{"num_hidden_layers": 11, "hidden_size": 384, "num_attention_heads": 6, "num_key_value_heads": 6, "head_dim": 64, "intermediate_size": 1536, "vocab_size": 15736, "hidden_act": "gelu", "norm": "layernorm", "norm_place": "post", "norm_eps": 1e-05, "positions": "learned", "qk_norm": false, "attn_scale": 0.125, "bias": "all", "tie_word_embeddings": true, "parallel_block": false, "init": "normal", "init_std_qkv": 0.022, "init_std_o": 0.0047, "init_std_up": 0.022, "init_std_down": 0.0047, "optimizer": "muon_variant", "learning_rate": 0.00411, "beta1": 0.9, "weight_decay": 0.052, "lr_head": 0.00573, "max_grad_norm": 1.0, "warmup_steps": 200, "schedule": "wsd", "decay_fraction": 0.323, "decay_shape": "linear", "final_lr_fraction": 0.1, "batch_tokens": 65536, "max_seq_len": 512, "doc_mask": true, "train_tokens": 520100000, "max_steps": 7937, "dataset": "wikipedia_en"}
Each number is 500 + 40 x the weight over its row's rms, rounded and kept within 0 to 999. Layers, rows and columns count from 0. Numbers have three digits each. The size before them is the row's rms in percent of the matrix's.

# down: layer 8 MLP down (transposed), 1536x384, rms 0.0322, rows 36-67, columns 288-383
# up: layer 8 MLP up, 1536x384, rms 0.0658, rows 37-68, columns 288-383
down36 100:489464543450420532551541422458487516460492491548418463599508507461465482540435484509534551454514509500455515492496456504446461442450455562458545506449555490534531606532509454510513459506414567458540537539456447532494504496478508503505541620527517445540479475525516521545558518490469497535
up37 100:498443499477440469469500564415516502527521476443531565503484473456475566498415529564516537481532505417574522504487504486524470515481439555482448522531472475548477436576502540633454526477435557473494470482435562503456525555493440529547550481487467457526502466497491549448516394539511499517
down37 094:533498512471477492547481520482519481503520582504481423447478475560501443508482493518461607426506370466509518525522614448502481433458564492511524515501483517510480555527483529566519530516484595495521519499429500518466530515448486446449585439529492534567503447594568503424480475509487545529
up38 100:441511541545496572458565509557501462455513477509447524520517529527501479487500534471490430555506609450466542506468537522504507561533512554447561474461450541471485509457472483443525525455447543504511439547442536581506523496493417502497582521567509549443511518460494464456479532471478456562
down38 096:467476466532453470511510425501516461475501481488488468477490443501551547526491486466523430508581483481572501467562489513553479506496459456576508482453518448423535498539526535491468492585522525532521425516426481509494496497472434559496481504519507559479461535485451490427548520523572489566
up39 097:556498565494477473569522553571477497503505521461519482533530470463570511477553521515575449455537492511493429454470463498507554457521430456595449526505539458493507536492488503511490435553454472479530544450470449558505480517535507504447539549578513566531532527517489521526464459480494538495
down39 092:480447543444528474524541520406530483453538565451573486489535497518561494519496493520552501435499513454503445477523520511500522539535493561491533467517460534521545520477454573427530470564518510511558544549504521464464472470477509489459522496480457538577457516475568535537412539484510512489
up40 091:504531431492571513510487476486500512470498512582473520500472532530535464548471495569494537562435512524567518500540553491560545572568513562508504545535484470548518520503570510486555437467434497450451449505539548514537505422493514539497508581525491501440521522539520477502498488614463489557
down40 098:461496520459470515539394441396469449595464473461487530505422446481509518523571407476537523577489464489498492525562525564493418486463495481526528545398518496466485505484487490543446458530461468486463464512523575450506504523519502505330521457486489491515385537485495498470545517496544465443
up41 088:467531563490500523508535470553490453488531559483504479512504530598475448510443441507488568552553442513503506480477502499478451535469546516493508405483436475492512473476522498342509527558552487507477496514514474514439548437509496500522485484498500439482570486489580544416495498548502590578
down41 103:463533487461547430492464475419463524486542462528562528453462454469502491457509496469463473506605565545457475559431585511520532446517441498448461583509471480530521525498556447524518484496530525504546587496506516481472521490438523449537497494480474514479572441549493529567486450507496476484
up42 102:488484454509485442481495508440522492449442526510565520501488513569508483478470585447533532491507488491449396550503504478557506452548513474447567455521408430495471461470523519483564483537508462512493497437467472479542476545521515491484506436476448532480501466432558533535475506463483492530
down42 102:460450457440489505508444523439540556391491576504525517490494525536484519519446499552498489477531527496473447464493480496501428556490521540483545441497469488479445473485547497479546477545464606530487469508520510561470519478454509483519511453509562489417455473570575535550542469465520527552
up43 087:461480459460470494516519499533464482480555465576476506546582470537468512491499450512474549574540466518523480403461517513482515533497496520471452501508480601505593535437571488448555509421566447467494524507414553509515512469484478471431439480576461502553428525494521471512471444465427456498
down43 091:530531468416405548474468446441509470426579483500490508480509532424462522534489543544504561442544520546480491385469473516515608567571463522498515529443580467470477521394505502446501532482510452529524491473464476573478541555499454510450488488557510536504439568462531487493515493505569502568
up44 101:512511551497522504448509506496494511576520451419455531473486476467569459473502442590453510527495517519518496435529509517445479487516535492506520511485500549523590526442491479555517498539490449453582471546484532486514495461522535505465495522502543523552528460511559489590489435535511463543
down44 095:591478489494543490437503495455430546574497519472475470513468521541422421466499512530473468445532525451491454453524433434450505484552464560514468423495496530438505460465521507553465501550459486521512512550552482442568537477511527561542503486498510528526479436475463497488514519506474512545
up45 099:535515520418543492458505500469563493484480464503538496532493455541472494467520500480498453451521503531460441494512486510494482508495542548506533461458518484461433519435546516442467517500459510473551519500536497521482493515514508463460513497476593489531515489448491533474470511519548454551
down45 093:503500501519449488500415445503522507510538491417475555508552451525471520460495551545583516443471519485520501501474464491506492536554413462474517451506539453464498482495498545497538413509418471571530516510465492532526550552506470478531512447466427512542480479521482470499557510478524505561
up46 096:444478474472501539446460447474576430498468545548490553534486513439469480485543524428558527479525469504515533468419502580512498518515443512539503492443553483458478503508440483560557441514524539476492497527522477459472491478513556627470477537476463522479507419545559540449501463547505472522
down46 091:467473457523481479570424475421540433514475556484434477447543405485484519491583545427472492495563430476517476494394453496508554473514457517515475509528484550484507522464493498509538523487499525435515501476506527566531479434446554481547510511509461537461449525469474447488511519454414492525
up47 099:545497453468492491592493494396536445493479482511439476547532477524524526493494520575540520554508490525517550510442536585490480528433528514516551530522534481482518501532509572504422573489478517503530476518468455527480435484511433545535507551513471532426499502555522447518506528494498490528
down47 097:518479576570478525430467429620486537422474502453477470503491587487485519395485536523518491512551502469495512453502528487463414521412509481490504518497507451485486452530505581534485506496516504495530563473501449531457473505600488465456457514591483500485520452444498477455462505507470546559
up48 094:490463538526528510505500496490512548503494520544506497487592534494523457510499445506483542490532537529451469505483516471496551555528456499471444433499529459496466501551497511570497476507451449483514394434451485533601453538490492571515575479518521493557533478530476533553495504483509540471
down48 096:516533529560456533482480394647471446461456489426430488517488564508485435467547488499520548457469508545449495479600515524515514490464466457492520511478464491405437533479435503451448508455454491458466487526425476445516420456543447515450474508526487470491489469521450505444490485509408496500
up49 102:481531528553442480467532480442499439520469557456470502420535509482541456511531481434530492479542485504530439490488487567485584494472520462576456509536460488517529559537439545503446440499445412561493513518486572542494521464466518536497511537473523522481489455497553453513517519505489523517
down49 115:442500509463485482488463456522502486494463527467475525556500482479519518472510544554489533479565565509478434438389558498509575471469463502570528459529506434520540509549466534543471489511509506519490464491518504475491483502537497532497596503474574545481490454561442459495429584450453474556
up50 100:478524503480460465396517576509445441535477496547462484499509551524473534571461575457496532479489552502479510495545435548472513525504466559480482525436471528593483378515534516531492471470516510453465498447523555524470474469492516483535505558513471459530570479538539481538456431485439505581
down50 098:515526474519441434502488533427455520549477584475505472496520461526522464458487488467526601531470492553551489437477425547415509539531479490396487492589477497549470487515448547498472533531526509442523487543527454493507492518458504573497491480518492503509521555514501524519438516485539408451
up51 093:531488577474496461497514452545468492495505526502550517442439521526449514510503453474573513437551499510511457506448408514548553546485482506506507519477456455583568485521586423512505509555586437515564500464570435539509484443503502564525549510548456484502478517487533464500444556514497488445
down51 091:463508530520474465464497440477522585528485574534424442525504505491550468561468560447482520491478511501504474431569518486521489445540540534477524521495443522372504516474503485461523468463514496561606453509431528566506529470498498567551448485496453491523470523446496511485566526518541493491
up52 100:499485487592502497544563480455496533477484489491474401512498454437509460491453469527500515511498482491464515577513496520456437567490408574477490390521407442532503498563549479458547530456515510528537553441488477502530543548539495481424514518540492511512557542513487433458542535508556539507
down52 107:488542526508514503475532518470492552506451434489511498521415495493521505509531453508584560425541485428536434388546416464483461524538483524587526553498524514517568506512536354573529496508509500502523492468474487480524462517461495541522470470470532516474492506531453524528558503540495542467
up53 101:478520502493488470440517539510509509443477501503543541497547479447503515518520423487518575522534507459503539527531521427485551494428510483540551523508489434448485507471464500467489504511586516470515390449466558541472530507532484491460550494451536472448463469458516444518478453435477527495
down53 099:496521543448545486510521440444444570576456492412531502510497499434501497520393520431483479530423470452523481478579527449405552563434480527491470552471467586431501440481525525477511493517528462520473516463507450520492494470516466587461540524540479463463569410519530437493521512470479450487
up54 105:531508537488497508528527513489502521514549487486451476572528551428550555560539522424426462559509486482538537487471489490588458446519496488475530453445558469551624447529575533500558482553571557532508465607474535544477465479482515481493532576534491545519541485532523486592452483509487505539
down54 102:521485551468550470551514467437514583501564482490535497498533496484492509512498436426543542506551431569535499547491439403555488455489506489568505465497536458490547498520523493476536574559534479484446374500489480528441500509487557551504429560561551465413449499535474522541481511466480565465
up55 103:534563456537527466540505560460468499575429543498464493506479498420487496490521470521550530463546514536491461467532529524501556505423471422563525480473493461504494503518477555462492497516528446415551450458518573476499535482520461428524492493512515488476434494473503511515486504434560432532
down55 103:578475456514519465510518516472469482507508429517532552497421503535443561505496540552549474495593516533544459532476563485487547486502540468512521511528496552474547512567533498465498504500447472474567544571560509457502431535506540460459508533518479495409537483503495460517481510497442478523
up56 098:475506444487502477475502533581530511535457451415564486519530507486525549528574477552455515507482477493513482566419552541493498494546484505407491560422497445540525522527435528518465528525542586501523505430414530524482589528505546520484487531464512489536460468528547438496523538482478527569
down56 095:497477505484500409450513440434524517536491523462541500475479464479487527508524390519454540526543581557436579523544449439526525466524499547525499522507441501503577520506460470478537500547502506504553521511521534538515478483494494495495484510459502461592496496477563484483494538544536497475
up57 105:437535508513485493399456516475489463463483536451506551557558464461570466458459527505475552520513537420437475554538527542442468504569495524525560470490460480451533434518452463539507567390435473511425478511547525537572537471492533532440585515487415498543485523496526472470419550514479510458
down57 098:549499540554482488476530443538578579458549530484479525488495479576507437482512525479499460525516401493453523468552426461436508511520485508598458519504502509518518478525383571462491559513500433478521513513492543438513462500459525477479466462473485580527532517511476468504461508406499547457
up58 121:479503537495423492441487541515495462501461431482535533445539573505500469497501469515525512476481493516487481465484438540527545466544457468500509551491488482497584541531501504505465482467540513466523427461515495511516508480481491539541417520570527514480476467492556424492505479518499522477
down58 112:504456513404451499560578491415553583530458426457459527517520534515544551485549516502521432541527512474500492434503437489540496416496408500548576559475522439546499526513510463494475535516534488479411494506533521548510472514485482485475528491499520487517478572495529489541417533603567521594
up59 102:425446500598556501505571538533504482525500477491453499485531497502490555508557519492500358503493510545472507458515477480522550554498503574506507509453485517484505438511483534427497488480524514490539557490425514519511537537431457495527531513515548466497576503535511507543481440442544520496
down59 090:499489525475495497517458498385453523521526551525441563500520556536502527489400451448469570529538491534519530444510496491527472453482542498452523559580532531507469488534450480484518478461518598553476562568550456545548508529540449567523483522513455582569492543499457450500594546484570480455
up60 102:559483518483461537489553533462480444525456513509531559543483509439576545499476536584548506531553575500497467462531544524536479501487503502445511607524465512525516542507470521524462513460490565508472470488403417530500447446562513498426506495512499490554486506485501477570532494499456499523
down60 115:488410505445505539529535523472510520482585469493510497502500471456462488440540410406551496491466489482504438516593443387467461498461498508465502437459511478491545519482472483510492376540507465496533520465470550516523505516479527508470519429472498457552532422490545521534452466524501444479
up61 097:491501451601569478539477494474580475540506518587545492511428469552492476500526554501534503439463522543560474504453546490562564464541565519510468468495644567467452477460446484551546458516505492462453537516466498485517509402498552459496446477461526528506458515489413524550563541510489549452
down61 095:473459540408481484506552495532528505489538459518541430465486502463475563546466482460476503519526527525500509490465522486567587469482493522574513508540586528446541515519494467523581524517550491575528541498440488531427471507552504505469404507503509516453595472454542419486518468534446512439
up62 106:513512507609520496461529554376519530504531498491500485472485538520537444507479548507552496496471401507468551476476474458529537544533535432488502623562447518452527500563549495498498479546478470491461508475424538422478515487562406486468551492478494571478500439522566553577479545564490441514
down62 109:494564446507438474530501497366471489499502554453385518567525492475436433502445504513445485516551492573465513523435537487436477538511512446503504510490503534474517443492461558553446496451515488570446521499472425464538500517561555472439502443440510582510486465556552471490536458539446406421
up63 089:531559463604461481579532482488470517522487548508403504559560414516571523578554520496573503475561466514496467515536516524491473481496473411458486511557405397535488494496457485546515578508519467478497376522508429513428461544484523581461465476530562516430544392507536557495560514510542523507
down63 107:482541478429568517406482463530554531474464464519493442481470493503463548483550511510432440456458519517541512520444523482495524458544473448545515485499469528488490503508440498536485464505478497453453524460448545466522533464504526467503578500496467551605495477490427423511559462489445523545
up64 107:481468563457456534520524510474449511522500482471541471486536499476497515456589488450469527476513499498497476525450501517478511502503532438468534545554464491469515573528491504463459553511540506505532470488491452459488497526490566473423547416566528426465502535511512511527376511444437378490
down64 101:571421520526585470461546518606438515549540454547517507534462548557545559540514523492543510546435497511479503482540528491486530526543478535485538483466457538507527487540537444506468507443447466539481504464493513516471490432417440488444517488584439521497494445504500525481464499467413461442
up65 105:556524440468481481535482544517459481606533561510451516481433513497550420526519470491524501537552461516473503502548495545481452545497523487452495513503484605428489532514485506560527466544615455428494487523439548525486519504438581508490447461557488485574574546437560457435495479536537508538
down65 113:580545499463470529476447496424462475510469493524481471470497504546498484520551445470532513476520482469529451551437445480493517518449531468479556524476490502528497492468483515537557503543520552505476476435565420523463411462445527454588506492500590514513540499514541466502463529461524522524
up66 106:457430510480469481478521548493507529586501536453526506483482529476535464507510517571523536590530435504435526454435581495498475525534527441433522496490529553449491518574382512485562426519498500509462506515479533597541524547488473508441507490540490486534410519445513511523538556509532493481
down66 103:485476523503531546511480433445532550502403464517490471523452594485487566524445458481551484489456562481492450485532480463461521506431457530550456492460429508494495480519494486523506386428501545466480489487519571494506520506415561516504529478503552460513426520497577486582435563486463420493
up67 103:478563443486517512554445475538445471439482484479474539453530527463492481522571523421528600442532493424493529500429506437468534504483427493562461512515536548426501548458478482515445539585424485525534560535493543524562504469500530527475553549527497522563563500483497493575459512492543563420
down67 096:535487429448432495473529502448491485523453527532507461495426509453503506531577507466619517483586548421524503571495453512462539492503518475505532511496536479485567533520467497546491590459485444461508544499549501442563467469501534530490527462464449551551536471575459500550443541519580569486
up68 104:480509492532529524499517497524477508509461514489457520530478496431494454540500499547454542475522488534520470533482529486538498527501520519503553455490518439442540483410507512436452512521503514492475474508471545492467562541524488504493431435519506486534458552524515476527498451494524533491